config = dict(
    n_kv_head=3,
    rope_base=5070.0,
    beta1=0.95,
    schedule='wsd',
    decay_fraction=0.581,
)
Each number is 128 + 24 x the weight over its row's rms, rounded and kept within 0 to 255. Layers, rows and columns count from 0. The size above them is the row's rms in percent of the matrix's.

# layer 5 attention output (transposed), 96x96, rms 0.329, rows 41-47, columns 0-95
size [ 94 107 103  96  95  96 100]
[[145 158 143 102 151 209 127 115  58 150 120 132 138 126 133 127 148 141 137 127 144 117  99 147  93 146 122  79 152  98 112 119 135 133  89 111 183 156 123 130 124 126 128  91 143 126 156 140  95 151 117 109 108 130  93 141 136 114 130 117 131 151 146 149 122 110 157  95 119 114 161  91 134 146 113 106 133 109  96 116  65  87 125  87 161 119 129 117 126 106 120 113 127  92 146 133]
 [103 136 116  99 110 130 154 119 147 123  86  76 129 136 134 134  96 173 141 115 115 103 138 161 120 147 129 146 134 152 145 127 129 155 106 127 125 158 122 149 130 141 119 124 121 136  85 165 168 126 153 161 115  91 177 121  57 142 136 116 126 175 104 124 147 101 149 148 120 100 139 133 107 160 131 153 131 145 106 137 157 125 101  72 143 110  84 143  98 119 165 111 131 100  82 135]
 [158 130 113 124 133 168 134 100 136 120 150 138 123 192 136 111  78 115 154 122  55 131 165 151 132 104 131 105 166 144 109 117 110 107 150 104 157 184 155 136  98 111 131 153 140 152 104  88 132 150 121 143 158 132 104 130 136 149 125 105 120 134 158 117 105 117 115 159 113 143  98  73 159 125 151 155 181 121  93 129 116 134 154 142 164 129 111 120 137 109 123 120 105 133 118 108]
 [127 124  83 132 111 117 104 148  99 129 141 138 151 114  98 135 126  48 162 128  83 147 129 111 148 139 143 159 101 117 190 130 134 127 121 125 126 123 133 124 105 116 130 115 148 131 149 127 109 180 145 110 177 124 155  95 102 119 125  77 172 174 141  84 124 117 139 128 129 117  85 134 150 117 114 151 143 103 132 124 142 151 137 130 152 103 128 112 157  95 169 157 139 103 121  93]
 [119 149 124 115 128 112 159 147 160 142 140 131 132 164 118 138  70 139 130 140  91 148 112 132 126 132 112 132 125 130 124 102  68 134 109 134 114 124 162 132 132 126 118  86 134  90 107  99 104 118 110 123 105 108 161 171 112 105 130 150  77 158 142 123 155 185 129 101 143 156 110 178 100 151 153 130  96 113 153 114 125  97 100 161 157 126 152  80 171 139 119 131 113 134 120 170]
 [131 165 149 181 143 169 128 152 141 144 105 158 104 163 127 143 133 111 128 102 132 120 102  94 100 141 124 129  96 173 123 135 150 138 113 160 110  96  83  99 155 129 141 113 108 153 100 126  85 188 124 165 123 158 137 113 107 135 116 145 129 123 114 131 127 135  75 124 137 132 136 102 144 145 162 140 109  96  67 129 172 129 128 122 117 114 138  89 133 112 131 109 129  68 147 123]
 [139 128 164 132 139  84 183 113 136 142 104  80 155 127 148  97  93 134 132 123 173 138 106 145 115 144  98 101 125 134 161 145  72  79 130 146 152 133 121 149 119 157 126 133  98 155 165 128 112 130 142 122 154 164 157 126  98 153  99 134 145  88 115 118 175 112 132 115 141 133 126 128  96 132 135 131  85 137 109 152 122  97 109 122  82 108  80 128 116 151 146 123  82 107 138 137]]
# layer 5 attention value, 96x96, rms 0.366, rows 42-48, columns 0-95
size [110 106  97  95  91  98  98]
[[145 127  67 113 150 143 173 161 118 159 130 104 142 141 121 130 121  95 120 132 173 110 109  90 132 124 117 176 140 103 125 134 137 130 124 146 124 129 163 114 120 147 107 108 123  69 106 150 109 125 129 136 143 137 132  94 113 117 107 146 128 121 124 118  95 133  91 147 120 101 103 151 113 150 103 163 126 136  76 154 116 161 130 109 145 170 127 122  88 204 113 135 132 129 175  95]
 [109 126 104 147 146 152 160 151 160 151 166 115 153 149 142 101 140 106 157 149 146 111 137 113 106 157 109 143 161  94  80 115  88  85 138 129 160 130 152 122 130 119 132  90 143 154 137 115 137  81 106  66 132  99 177 126 130 118  96 137 129 135 113  91 170 128 123 167 102  96 116 135 155 150 137  97 124 108 134 149 115  97 128 115 108 106  94 118 149  96 103 114 104 142 165 122]
 [ 81 130 113 129 163 141 139 112 156 130 124 142 168 107 125 114 117 120 114 165 136 135 140 128 119 131 148 130 143 111 126 142 120 130 117 139 150 105 136  96 114 124 149 135  92 149 121 137 123  63 175 101 144  99 112 165  95 157 110 131 116 168 102  93 106 142 165 141 142 100 149 125 117 158 123 171 163 106 123 102 172 118 132 176 189 143 122 100 170 103  95 114 135  95 134  98]
 [124 172 111 144 117 114 123  72 108 140 162  82 125 132 165 115 140 140 107 128 129 148 109 140 123  92 119 120 138  92 155 145 109  97 145 128 157  92 169 112 117 114 109 163 145 122  93 111  77  98  86 104 111 174 129 111 113 105 148 157 126 136 146 100 133 138 102  92 113  93 114 108 131 102 178 137 103 164 129 163 137  99 113  98 129 102 130 109 156 139 146  88 118 150 138 116]
 [122 103 151 105 174 132 132 161 106 151 159 167 113 150 150 136 134 109 106 142 100 113  70 176 157 148 104 134 140 144 185 113 132 111 173 165 111 127 135 105 116 151 122 103  98 114 155 123 121 131 113 137 109 114 135  79 137 155 106 130 127 165 112 124 116 122 158 116 140 146 104 138 109 121 167 134 112 108 129 139 182 137 169 116 120 148 128 111 121  79 112 181 125 118  95 151]
 [132 117 168 131  85 155 113 146 103 138 125 145  88 112 142 107  98  92 147 123 151 105 109 125 104 100 161 112 156 115 138 131 141 131 141 175 166 131 143 138 153 203 142 127 126 111 160 111 132 163 142 110 113 130 153  92  88 116 135 174 166 138 163 148 144 132  75 113 115  94  93 154 126 120 140 143 157  93 116 112 128 115 130 137 127 144 132 132 105 179 162 130 115 136 119  92]
 [118 114 148 120 119  85  81 160 143 136 124 168 110 118 161 125 148 143 127 115 107 134 135  98 126 165  93 132 110  80 132 160  41 110  92 143 105 102 141 155 145  93 172 111 117 133  73 153  98 105 121 150 137 125 151 161 134 159 125 162 122 148 153 146 132 124 138 134 139 135 118 145 134 113 143 137 110 143 155 123 102 136 163 144 123 142  94  97 159 110 104 134 170 135 135 111]]